From a checkpoint of a small transformer trained on Wikipedia: vocabulary 2048, no biases in attention or MLP.
Each number is 500 + 25 x the weight over its row's rms, rounded and kept within 0 to 999. Layers, rows and columns count from 0. Numbers have three digits each. The size before them is the row's rms in percent of the matrix's.

# layer 3 MLP down (transposed), 512x128, rms 0.297, rows 465-511, columns 0-127
115:499486470511494488534576471503506505526491440448525506497418479506491479476482488497505499485538536485491492489450533507497460501519555493535504466457508498503517479511485497524452494496513510502485547462491456468496516501497479485528472495519512486510479534474476508500499543467453521497457517531526459481494496489515527515489493509486511531471483509495487474510472525519483469514525
128:481461536485468485453451490483519536534526517512511524464493495516505525494521498503524509512530531516483458524541489521492501537493514517527548534493514521480511517495512494544504467482496493499493544528495482520521474571497478516462513502484470490528540541495517520493505472480515531499494491508551504507485488571529535537491524481492508492535484489493529525492558513512464503488546
118:504472509468510511520542506508510502567482478471487503510482538527496494513477542510494571527497515491504504522526547498472469464533479498525470437494486482488484505494454474500505530501502543523532476510502494500505454510541512496490531485531480478519529538492517531522520492542493522509503496493532453504559506518504469530490549494506461490531526555471526480499488490484518512512513
117:532500502481524477511479498418460512525505492516506482539494487537465452550472523524496491488512540502449513472534514515459494442537480521539549527515497495513465499505457483504508469529501520469476479497483459493502473495511479503524521477540498517530508497557499497519507482464471474487501530515487514492514452520497486491465534498522525485515502487498484496468487461515513489484540
065:498466521470476572494468482481465481468507533516478516512516480518495509534529449501479507518520533497526503496547520472500509532519500522489545546471451533488492531470547493517500493535486506501482444493480470527503521466471492458501505501492474523509509547530520498501469503527470483489505521529471520542512495515529513539523478490519547515493499515506468546484503500489495511505444
090:512508463532493458494489476503475499531521500486538512516484526483495478538541516545480502491450526473470563426525511516472494512467515516501509537493458513482470523492489453488483467539543472498495494503516443508487487509519504526505470507499489476507475519503488533481512490501511475454521496506465480485502492500543524472527506525487505514441505494536524468535521543518501487463501
075:465524498495506529523534453511517484498513528513544520530468541504519501496514524514477506500509518525530449527488518478517507469496517495448495536500526510540523492538506541544495458471506514500481540476503507545516527505505489550539473511545491461470505460526498533486527461538501509521495505512522503521452485512505571521497505537464525487495455508499511465525491490483489489482490
115:510538489482432492545521476512498513522489499469491506494487489516504519558540490502495538449518527480541525480509504490532497475561484490501526502477496491499487562522539493515515523507512485501478519462487534493453540455564494469492512485508478489486513512495524524495473509505471455510481482506549541457508542484547493523503503487496526513497494525508509529529488515474477471487521
129:447488487533523454502545510528474516508467524459505496490471510540516463517484502551466473488501484499527545516461495516501515492512504484500485510451531538507481474541504529514517497475530521479483491487532519481542509517485476546537513550449496455486513480495486544506518486501500505527477500538492527517486504476514482547499499524489530485518523476468531509477475485553481465531487
123:499509480454509511523520456487516495486467494524490464505521521534464525504491487481495506497514518514514539481504519485444456484460517520500526487514493551477538472487519575480454487544477516519472541541504464494498492471475491485475499468459465495506507494470523472503535505500446486498458485491509484469505492526525491526471514522495498512513445542537489496499489501514498453462488
097:506503458491530522509529451495482525482504486529494504472487488529511462481500442479508509509453454495501532471493534438502540494546517426469529505501509492487501491509499473504525496503507490495516515516490405481506506477484510512476485485466487508488508529523513454523487514519482523511493501512468491514541479476492515510475517535523509549512504550520525516489471518492510444484480
039:506531431520490527511500516508495471505509517478507523477497504568498502528493462533487479526514468489507524502489508486483479522442490515484490526474504528539489472516475511470516510523458502495483517483488460487524519494513491552493528508489464516514480465509502450499470541535509484511442541518472486486527490499474520488454469470507551520531512501503539523531457529527468477468510
094:461541474523497506432489513511461504506514515488496541455499506515552500494460530521515517490511536530471440519529506482490517494553493517482521544498509512517468489537517474492511518517505524540494519511503449494501489498507482503500473491489525499460527515501499444490522560489486521507545498500523503485464491468489492484567484495503513511494478569494470515477534491534514480502490
122:510494524494532549501543499495472505510483485497524495498528531517468495483469466575472525469468492497500502509502481482497544493501493490537541487453513490497506511568504446552493526481496501485434493542495480477512503524500476524490520532506467494489506499496484519479502524512452514498540476536512467492535462516486488515532492501452510504479472486523498463457464525493526505496466
045:531507456488509537493494469515472505522499499519508450545516526536517477481498529520444461472505486499471484500451464553515508515546466499487485496462476477503480466515502480534503458504486456478512526539494469459479490496509521463488465509505470488524517516514489492500477513510496458516470501504462531479505478565458502525489526521492493490534514529484523514463505488453521531521515
111:508509505500528470557548495471461506478536514498513521460479499487533516506490514472472529514505488523498475494496546540508473474505476446443513519523516539534500465499491545510489514534539472500474529511499514463497485530536478465498500478493506484488474486508475486511498507499442486500493467477496495515509501462513467501498484464426529536480517514475551470483520490527519503458498
032:494537474513535464534505511482518525452520512500517548517488466531525496508474498480478483485479525467505495527500536525476527539497474496492459542479531525512505488503544546481502465508497515454476512470509527473499525507481473446559520530517494543484549505510479520493502497486498483472515519509532488497452479508504506498476499445486533470469507476494480484508489540485554522529528
135:482461525511539465459506538501497503513485514454437550414513472495490493483506490565527496480501502500494498528518504505497512502530507513519501530510510480534481488539538539510507520493471524523482532449503488496519504542512455451504509511518485511497466558486503472470505519481486541498480468526510480485532521539496513524528486463505473507527503512470497481491477503526491469498486
053:481484509489462506529479525475501464502478504513515459513504478500473574498520464478502471478491524496503467501494484522486509506541517472465508457568487520549520496516491464505493487529509453529514502518530515474532486512508515556529544477530471506465489465476515506472496519537518504493509498462499523509489519499485545523482511520493497520565489477508503464517517535515476451491543
116:529502519479500508525529496524490504498482473456513481496447528497499521495515452467495573480462525526448548531493510490516498519506509517505491502505464495464524526502523497468532512471477494497485490533507488519434504499515485459494504530553482508531505504514520465514475541518443495531540505507525523519489498541510461499498505491512532525490495535532476445502477515503491535503544
114:521474487484468477529473495514453483488480502468492463458521503509496510535478520506533479442525467512515515494454510474522495502511537474482535512520491506474473507525533492499499486486529552525483545494490474544512520475534513523507520497503443513511473501495531510464524476529455477486464488476522476496451489506477465465502480510500509540505493541469476472554529519476502521468466
115:493543501500466479502517459528498480515563451493478526476442493493494484491506467510499489491472534481515516481510501493475474464488491468478498526488476526526540524544520492497493523453491488507468499494487526491483480521423495504533524509477513488482558536477497439533473501514497551495490510495472470539540477488520526503539507510472525509500518494491509513528458488539469492509513
131:472474528491449527453507498529469480506482534475515509511521481491534457534486477457495493487509529508540530487515483470501498499522501528496518498530512492504543521541456481485504505536479476484478497466477463495461490493457558503507472487536484478502513531478524495467524506446549502453490522458470545511486513489505513471480530528487496499482497442494490505469532466507502482479528
051:494501504541499538501488514506543494500496508445495482540544475500523571462499517500556475506502501492544491479509495469533525509529460495501499512508533490498499522545506485504503503482475499566518489506488509487515476535461501497471502536514518508477518490501480482517522510473502465452517463510542487505488471531498486538466505473539475506543470525445522529500442489511531485481516
047:488487429483521533504541509520526514502498506524509473502441496523546506503475496511541505470527474524510518517520469485496526471513499508472500501510499514494530482486525480483485544480509499518525516504533496552445490495518514507501509554531506468489467461514525508499476534507467540506515535512507569436466486467510482470479513536463539520461506529491466522491485503512492501499484
114:468512480488511523509541491522509474514518522460476555502491530489473523503494485485573494538504516490494445526472512479500474455497545451514507499488509482474514469507512523494501499430493477517491511550521528494494475491474480445506486485496516509472520510474518529464539490483511489489516544512505472520523529475558529490543528501467505498510507521532454544506494504491487509485526
130:464534503454461506514534483485481491503534505466519497521441526519516502464464484523463521483476511525502498487514491497487512517512479500481513496462525519476539480505505542538509575486468501524490518471462477482518498526506502504497496550444466497518511485486474477457490506494475493532527477551529497489550497522528515522524513468469486485485472487451504476534481498522518493453489
114:537507494513483500512518484497541485523530526477506510496457517484478518502503503518489508487518522469532506497467493484520496443522489532479503552478518518554515518506499504483502569502505571502491525537465492503474503490460470521543542517476481488522513506494514455498531518508475488502460580514489499498498480491530537502441517565504486487526487496488482527537475494519499500489490
023:479540461453529474484516505495495490463509483540495496489500520484558505541485506554507515473504477491491545489484474469501504483423542495451493459518500497523485527495496491497493465496486472532449507491523487536485524517496473531517508469533506506484496503518519485503484508554508519534455514504463520496491487466492479470515517492488431502477525499557506467525494504525472516503491
128:464465465538493465528490454511481487508483464504526475525483534501492505491491468476479518481520492521528511479541483485499487528444524513522481481434489487485524486480500522457561496528516480517532506473502497516464502481516454526488478476497536482463500518474503535506504500478495562471515518509489486531501523495507488518499506560513511488498483441520518503485497507510531516495577
122:486515487518487453450518519492500496488486492494538501476478472533517518524485525530486482449474511505525507520462482495495564511541514510489516527466462503499538501517503499515513526488454530488561563492513517500569442488513473522548544518517482554502494472508491548516501489493495514496508472486493502518533507507504500475523534491462511479505491492517522515518532471503463473512520
115:450487507480455491534493517471495496474518532481565474511503518487506500529516477460528510498503492515497476458524485496492503463515509553462517497537476517491520477470511492477517549509530529478469469498467507451490464520519489466480487513474494448502528536532503484470514505507510486481523454487524548518515501539487485502563528495516495484497525498474497471506487496515499478462435
026:476529520454501498543550466495482515485478523522509502550499520477499499523440496525528488472528485438503476517498485520458493427497532486487523490492491475479546495486497514518515508529527506533501485496519538519481525538557481492492529482511511509467506460532506463473477475500504473515495532492499529516513541488485487501463468525486469471482488496479481482482476465506543497514545
117:514457477524533487471494499495495499476506508501500458447493481522540488518521500517512518506484490466459480524569514494467481506481474483487532503514453530512477487505545527523501507539502514495481547482533477531526524496507512515483524514544494490475506503537450509504491451490418504500470475469480496510514505488491532519499540469505507561493486497472489496523486522527456461522484
119:460485486488482512525549495516523531502488455510496452526530483523479475466484491481511514486562510491511496509477494480440499477484440503461478479510518492524491482521497489537490497541515462526534492485491506498492463474529549458515473468464562498471474512469502500509510503497519506505543478505496501444506505479518522521468451493514498524506490492485535502470466460479533514467489
063:452503557523521475477500479528444482488466497490508524523508565515508486530495506555480502509544468483537464541469499517462504487520449485445539488508487514487510484525511478540485494461500517502485482515426489503515488464498518543502511494485508505518463523498518487481499513520503476495518511454549509512498484507520529499486490503508468488530519519497490517509528477555530509473500
055:466482496504502536473516526496485509504507490488493450513525539514500457493450488497483513506466496512526515480477490494510532498528511542508496492504500531519472498524480535524466501517484533532495496494458458498461528502548543457513520524494509521496481457536479513502481535522507522501528485525504494489512468483480487516517471498602521563510470528521487535519519461520522495499540
136:506509497498474490490470469531474532521502505492504512515529540495533471492539523522535504495540472530510518475514486459432552497462514494475527492508468514525547481526522488533504546546549512499507523491490487517511449530521498473498545481482466513505428486503473515471482484530469493504512515469494510512467503482500525563492489511496484509476509487520503519524464504543512468492493
036:500534488489483508478525493500526547521459493529455511459512505502525482535481452512483517473519503471506537542492496479494508558475512465490451473481456530497488517513532492484515522445512526497487485573476508506486534533501503509498509522482472492517456504540533533503489532501476509531487501517478468503484494484529501479531535513488528538551546495527494497533488456512498497484527
117:490506517471518513480490445525459482489519481475465492486459528536526483482479495485467511500531526515518529492513462447485562519480508510491460508529490497495508527482506492528524531482471485494481489473542522500518520484473475451494517525508539444457452500534484488527469501474476477541493520530497470510511465491493520519516502510442529478527464477500467540500479482511477516515486
029:520498482518502469504511479468508502512503530540513479490526530497477531552514480512510462505501501475536501515485489491440521514518504537482451488534512490501455485510537471484543471502509511520476521480487523512550499482501476445510503475517500537466521513490526491493520490554528516459516479534489529490506523482492464539489515489523523487513510519504443508466439537480488526514438
107:487524498488506525508500496494515502455514518517527492509508486481496504470501529513499493490491549497502554508526503513529472479514511512495470476465558530462491473495525513544493470501477467485467457540503470485470517555489499484505519493523467511505521507452473497505506547493523489475574535541492547534525505496521522514499530444477526510503467488473509518540555476533484484514493
109:523517469513464513563443474538452477542534495488486498514440547502478481504509524494504525542491513515525479471457539463492479487512483538483502481523502544513472468518532533523554508466479524519491533495506519482501493523510466458509487481504494527498526480511513464509493522461520511519501538485497458518490480494512521517464488467508487514465532498481506475517519517510530461511521
119:488513506500480486500504496465451465484483540495478482524483530537485518518505501522520541467509472490489489460487535478474509510506463464531486444501511507528516491515532502496527517493530506463427494512501499509538506470526489530525502484477552486506508495500540545507511472506529525564513498468505464505532514533538513516498479527547474530510487469523481545513481487487465540534501
103:503526487473558513565511487511466521459480541486493518524502525497513495489434501496505487529490467496510482521521533511484468483517445478471483552515472521510494471461480480497493503483485472501449470537521490472510498540547510509483476452479508514454474499508458486459492513492503526512530493476530468511506493523523511556512505501521526519493469516507512460538486523524489519523494
126:511504526501484487489477511460514504524513497488536541481477541465495529496470453507546500474532481538471481526516525500504482524493474514484494479502413496517505533513475478478512501482497478462494520473493481502496517469456490471476524467472473541490450523483528499505487478500476486533512529497456535485503490531506475518482588531532540518504498513482512503507503459510536496484502
101:504474474487514504511490453453475520506518518496506486525523567526507469486519507456498484507466509505499474485472538526507478519503528490487531465463518495512479419511506437517501524524477516457487520532514510491497479471508547484504517536505496483530458508516481529512491444565486488518517518498520514466520467499531514475509483456542471490490488521495516506524490504517459503529495
# layer 3 MLP up, 512x128, rms 0.296, rows 466-511, columns 0-127
120:483541514487488551497508485506514552456503506521475495517479493529510516510477497503478489520508517528555492511514461498493493528532489502536457486538544498491509473508473523483500549531480472470507462479537476506536533444529507524522491516477469530499531534494539489482458518450498496480507507472479498463503511474562504491511435502505506502471538509517492537494501485529477473482479
109:538480536527457483478527504538515487480506482501481528500480451565529455440488472475544480514483508485490520508486505511527512471500468496506509489507499520518509512480486524510490483488482518503442467518484519471484470485476455527494499454474519457533501457487539519507487472527522465455528518496536494473474469506497521452502499510491486493462477484530517467495492451532528490496496
116:555517488486503481543492544477513526475533495526502502542513481477500526497503505481451498455546508541513555515476465454512481537511494494458529472553486513508503445491490504458510479497468530535499481481530470528497491498512480487473500527513466493505558498507505482522522462500482502510513500478486482480534520483509539460505547493497467511475506521491493534511490508491532499447536
078:551442471522506475511517460540477421496478518534506458516503535490471487459495472501516509487478480474443516495502551486529494498512539474516468456482515449521485471491487504508469512501509506493519519511532517447466544527524502520492488493506528506493488488515513509544487512476508500483500498471537490531452523484486505490516513487493493543470502512485503515536541525497470494502534
106:485555478533483505552535489472532473478516530489533492509545488496457503456508546559485501493510524477546510466480480517542522503500530497453492468524434529488498483457469501503483479514510464522474531493525474486464495486491531491530483511522487499523499436479528476497488503481481509505500470523461504458548492515520524519496496492490489510498511491487490512525498516545489536509514
070:505487466451490483526479492483505501471525505552492512470464511459496527439561478502516465489479542523503525512536469515482488498487505557521489466514498457552535489497459520500521492502526480461488521500492468462471481479511488490502501484496533509476477514518488475532506492493519476482531469479527523517514480516519476538532498507530479494499563523512480557503522511465498516532482
117:493529478515448487503481506471504466467478477482506523529508497496482506491495520507488539482490489492537515507507536538528466523472487508491495478509488525526466458513471513502479472551506529479492498484528490494469500481536477478460462485521513497452480532448524530491508504518498521494488547504520522455529500480531519516506527542491544483534493502507495503558507432497498581495511
111:547481497478459498493494503474518500498527548490475492537518512464554506510476514460456462516543473461509509551508445516477476502506475495521489481514472506515529513510480480433556523498479497523508498505474479533517535446474524487521515502539463481538538492503496504526481506479513540493454519492516502503504479528548492499493471529521485514478517496484513477510501499477511539538501
124:508491532518519421497520494499492482481509462551495495484525511518490566534472512537509478456528472481462500490498502486507488503549468499484511467510488483481478455546492494510429508504526529482524498472507552486509484528502516521510491508499528531507506487468494538492480488488485493461483494516507512498474531451543479521520495490491503511495514502500477509500575519479527499543457
104:516488512469515496519460493492512483494520499524474515449487481517523542473482534461501493542517534528522481471521470536526445493483483500496508426543508527533513474538494527551528523520500505498493480462543491518507545537505509510519515512498505494485504501522505531483511464439476509496488534495503493496532524499529504493469559502526498511481478471483460496516514526516446523483473
035:528547509494492497500472528467508506494492497502512479523496506455504490452520502526488489525517533517509517484496511531508464529455503514504506467524523515516527493497506484466499507467556493493537506460512515525483533506462541458470546491473510475551479452502484479511526455506465487457530531511522472462488484493517529494514535505545506491561464524510496561471509527492507470491511
106:483497515496478491446486562565459504474516493522502535537490503475549513470466469501510500487523482504518492512498474520526552471515532499436455515517495520523512540462496518495543467524477521490487481511483494499488500486499513475480475536533487478499519473494475473498498463511502503494502482514514492454447529496519516449535478512506477529510551542495487542470496502515482504485489
114:477532503485516519515527523491531521471459500504500467532516499527492495498455506511498515526484451511501516454499499501493495479511583507499477475500516533486492516520479511461565475514549507472486509526500481453488508509499524481526492526533522521520537469480453524489554498516522518515517541538493452505485479515500509518534491483541522518486496492533497496527523476563472544491511
045:526519499474486464482499523473529520480465492540520495506490492526496511467494509448496522530521523536510484501469492549521490509484534480485484447510520494513488488484447500503487508464495502507484509499527492516512557480453501507504469483523506536490518463456457484505475459501513498463499525459481503511442510465525529483448471505481537484467521509523478470480537520532445485487463
114:506465542515546526500472481487498476470509524495528520527475494486493465481495457519486516512508462534519537523518453488469482463501481509480474535516481493504500472498447485461511468511510516497550482484450501517466517495494510467485509579515465497499471511482461514476477508523480456499470511517495491525442454513466501502492473467491493479483522467481500485489503550481502500473539
031:492520480505496480509484459512514453453525452523483490501515491467510498439483518465514524512515519501528545494483472522495488540471472507487491515542460506484500476485499458435473508507512494536498505482540487485494469501478523526483457511513536495555489482479461553520550504512503488454535497463489481496476506532548474468508509482521508494479496488547484482511490513496548511509506
131:496456542479474467534471515451520500499516552510490525510476513514476492506510461472530468502488485499501524523473452529484498497485460528516497429500476534516502450507473516565493502512488489511549469516476500497482547545482496476458467503490541479484492480471490520481516455477515519520529534490484517509497458516491499514520511466526510481479513445494503524497501516473476477502504
041:540460477500519478486516493483508495496455494497512488538530492521549465480548484510451461505486418537510465471476478470498513474490489491542455483551503498496505502478468525467534514509530524498557500503495495508513492501494491495499505516524509503532484512533512562502493503502513510552502507528535484497510507513483455490456490501477491481465499547524519503533510490456474468501477
127:495481442507508544497520558470478478508504496492506481489502511504500548504482493482538474474460505479522470507491453506498508520494484495449476526526528464487528456465516512484531479467531498519556499492480538492461543505496509483493495497468547509504513457491458497499482480525497511444483485499495504456472542530479489501532498486481508505569532536522525481477499507478505489463495
104:538495496541486518474498513508482509524513475515545505537540494534521549486516525484498485510534498476503476498511516440494483546522565480534474500487508498512501496506482475470508473465489517469520500467499519533494533485481483499495508486541505499554482511540569494517491535520524482499477473507467510535523494509548515511484465474503499475485493540489476500574525478495520479461522
133:517500528444521503491468522513499470511488535505499506477494493494470506469509523493471513481496475523489468482462454495529511505458518525490457522452514504515463506482478466446491456459555519533488490506495495484492498489495537450549511491499544521484495502535499509465506473466484510506499496503493515521495479520492435514496556529487522460509551484478470534505459488508497462531505
108:487500490493500534532486531484520476516520477522493516449573550548516513484522518525485509497514539460498560496476490507497522526489523498504530516514495516519502486503498517407490489490478560464501496494508532512504492498512514470482484512525494484498487501438486478514488491526532489482506493483530476482483503560519544493479486501509504465470515528447499504507492496500566516500515
042:486508506528455509500487502466466531464534474518535504515532509501505503502534512499486515489539516533508484503494513473573515507493475505503452478524461467554472518416515488437485510525516505512521502519516536503506503508461487497525471505523514510503513453481479540494480449460500520488504463488474504486528486493471501468551506498538484522486508522483511494479513528546469502486497
040:514505519519491511519461491484534498507493484543528508527581508478502495473518489504467471517501525485481528535511475502519498504507494515522499468542516510508490462548507469477535496453557513477547483518516519516487495506488472482466517493499529465508533487477538549486508510458529509490530498472497468505491556493505498524488509509493475491505497480452518506550481547493471427486505
116:551515523473480500483474486477511503487499481512552501544527447489508495478489487494479535474469486515526536538492505504549543500527551480478516508440531472513454478518448544464533506533497481496486509499507502526490524478507533485529445559507462480531506481493479530503495506523501509508518507478487517510499482468507497491499484506525459500545449489477490493455498523510504502475525
148:521505521508492508490467498505489540497476450472473539474531515538454510510483507497507512513502551496486463470528519488492493458520523498503539472498474526503497489531487512452465526508522491457519496485487510485468525481460450530516532517514469495497490491478489551544523493487515509469494485456489502489493519544456489487489502486467498505428484522450505519508549546498509526535520
109:497526514528471516494489426509494524451506516522497487505499490538485504495500523521462522445527522476525504528525500517514458507499489555500531507498506477527499500522494532439527532519534518519549524519498495519502523508472532579508486501496516500452462552482543524502511472490510482471504491507518549485506464470499517488514478486512531523462506522477506528505495483487510504506451
019:526516514550511481470510532495532528512539486510477505489503532457467513464590527470493478472517521509490490507488469521519506505459516494506519495521438485517520527480485476466512509484515508512519475482536517493468484476501543505492516468514489473516516470481458512470516475524476457449480527461489483468448489510495480478489521479545534479483517524486470516500489535517524488521480
126:494487489490548462517528527477497547520517483508492472515531512486458538482482512525485534536455519457477495504491504526525511445482516494507533498479521515476465542518478483510501507548523479458512479516517502550491523475466513515464474540502495487503481491495494477518487500438495531512510481474434503553509465501540539492480453472530529470505526511479517490517505493477505486511488
134:464474519528548470454507492483524506476486481518518484488493506494499486519482518507485476571451510540486492481463528499507479483506505479483508505489460512425479543473469487490538466517472526464534522524501508520542517485498523505503475546553522508485481518515501485482530477477536478523497448484490500475477522486531505469521518476498535498514496482494490553492484488507493529483555
124:495480488482528480508536492473492502500476549501526527497476444493509496492483501508467476489515498485482462458479504504517519514511500510513468472546453487534527480439508467510496542521496518481521446500499482462517517490509503523506485474552499505502548518489522497484456467460537555548542496514511488476491479451471503508495548487478499503500484550507482523534505503513539531488534
026:517461515515519452417494501521501536494493492517497489538495506506494519518505515528475537554535526533500492463513465516559540522485452472467476503513542470524489511494508509447516502508470515522520494497568489503500468466475518491506490488517499499492517477469509506482568485535495468504495497507482500516484482528499459468520474504560467465502523502522479501506493504494506514496521
113:492490555490476543460471525510483497438507488485503467481525529499515496486499502532499558486482493551470491549546539501491492505492524526469479482491516526515495520479493478462499490457514477489533511526495516462490477483520475452530457496535522518492514514498501499501520511519498460501545531450492492516516494477549485465509487476539486462522509499467456455507495516542476498499488
132:522506461482504467536515513484525491495525484506479520465505505460501552502490527521497525503498482464473513512502525513496520466513475528502547460485497453525542503530556478516544476517515514481552459502543496538486509476490561519491466508490464473508556511479551518482508519526507520511505474512498526516483529475512545499551490515535500480482480498486509468513505542497497509496541
068:499501534503529474506520469539516465493479492498509468518504507511479557451518493507544507481487515505479537525513488491499522527468445495533541465470494486546484483525501460476515496431537520492492527504483532519499494461510562524528468457522496529531505475514489541493551493498496512479526503523540531481490491496508462485525525503510515490531528503500515480454535510503529514473496
037:540492476499500491474445469502498497490468474571475487531499535505509503497546548496521521490525482515502529510505490510548504508499470529514458504560474492484479515535477547493536506533511507493506466475544501532501499480493543527489484541499517518493503476461486488472496483513512491516498477543466491513491520547522489517477444456500496511520497537511492509529523557471510477494466
121:477505513511494525532492511500533524490541488502495526511497506526520519506524563502542497535500506542514457467473550518501501484485531468533495483499504510474496518524511481497470514462496485468511452540478468528491471497502512503504479486462476476501507501483476466494513462455492460476544515444499472465466489524509534458507492507492553464519493502494551500509470543462469514463510
036:481520487509566519475472486527523493455500526547503472496472503491502461506480538474481498555472485504517493495516521472483501475490471440478463466523496506520497480506492497487502529562473458495482517500546538518472481525498549506508507457506488483484505483459491493510476434506508507512509475523503463518509524505518519476472468519495468438493488497471464530498540471488489488510503
126:536497502464527520498491521518486512496508524508551523519513517518483523472446481469501464486518505528477514525487533485511458484489519477484494473489482519451442498524494522473499537547461494531484489475473527498537551476496520533478465515516539517470490542477496528503508472472517467495552510494498521506442511460494456531452496506549510527500510525494495511504490541511510514512487
025:556493502507522539510461550476504464500491519480507543534517491476479516500525533497513484460508483475478485476487534490498537499501472484491502455461474493482474487485487513486484516523494513510488522525531483476483493501454545528488509483504470518562503499502561513525471473518513520506546528446488532510506565483501502491502505449494462520496496538530538511535521523525478511489529
102:474523537518510513507532517484520477481545519534518527507480536504529522523481484560494550534485514483512527532491480531528505510490490534543536553519515502494531517497527499516509496509489478542521455508484527530517562518508484499485480513516509561523486515514489446534497460476522523471513521466467454449512497486492501500467511507491469509485470536508524503505522510493499455480519
111:503528531552504496498460501473510460481464479512491517502512517470463514542512490479501487512493495523500495464489508496524481494486537521499513531512479529475486499525504531528481462525514497441498508479500511524493512464481460532501507519494498486475516442449486517533542494506493487534550465519494496533530482513544502448479507505528542547483504516512534502485510495461467569529463
121:506500534522494524438516481453515524482539557507490533488506494521476471503488501474498496499463508500501484490496486470544511468517484491493488486539474499491484496503480500528523466486494456519473426504518494518492515482482491446443500434488490502500487465529515480507503531495530494476458480484493460516520514517497506489473518498497455486458482470501486503545511562506496521549538
117:459499496517512509507494501485504481483520500504487480507516499495503497479539525516484541506479532520444476502528507458539497508503523500489518523472511469492526454507467497533520511475483549486520545465487511509501442495481517555491516506489489450518468459470480509503445474508527457463506503531488510543522454519481492468513485488522498468459466477545490511534506547507497517515446
121:477487483526474532508490497474526521493537519525501515551520506480525445536505495505454515514495524522500504548501472521510504521526504502511461451491487515506511499537479460535499496512525541485479541470493542492469525503497545520503528535488498449492486512478529454524467462519519536535451487503475492464455474558486463504511478481516507495498501474517501494503540508508540492536488
099:525517506514496541511526492492445545484492545508504500480538503519501512454464546503527492537476518502515458489499485464543446481490496515527486497454467500521465499478487489529525509472473469472499481507506486466448467501519483474480529551520509509505488491487518440485500452516507487464547497495501507489509510517522538520487473499528534545508496508514495469473443525503521506472494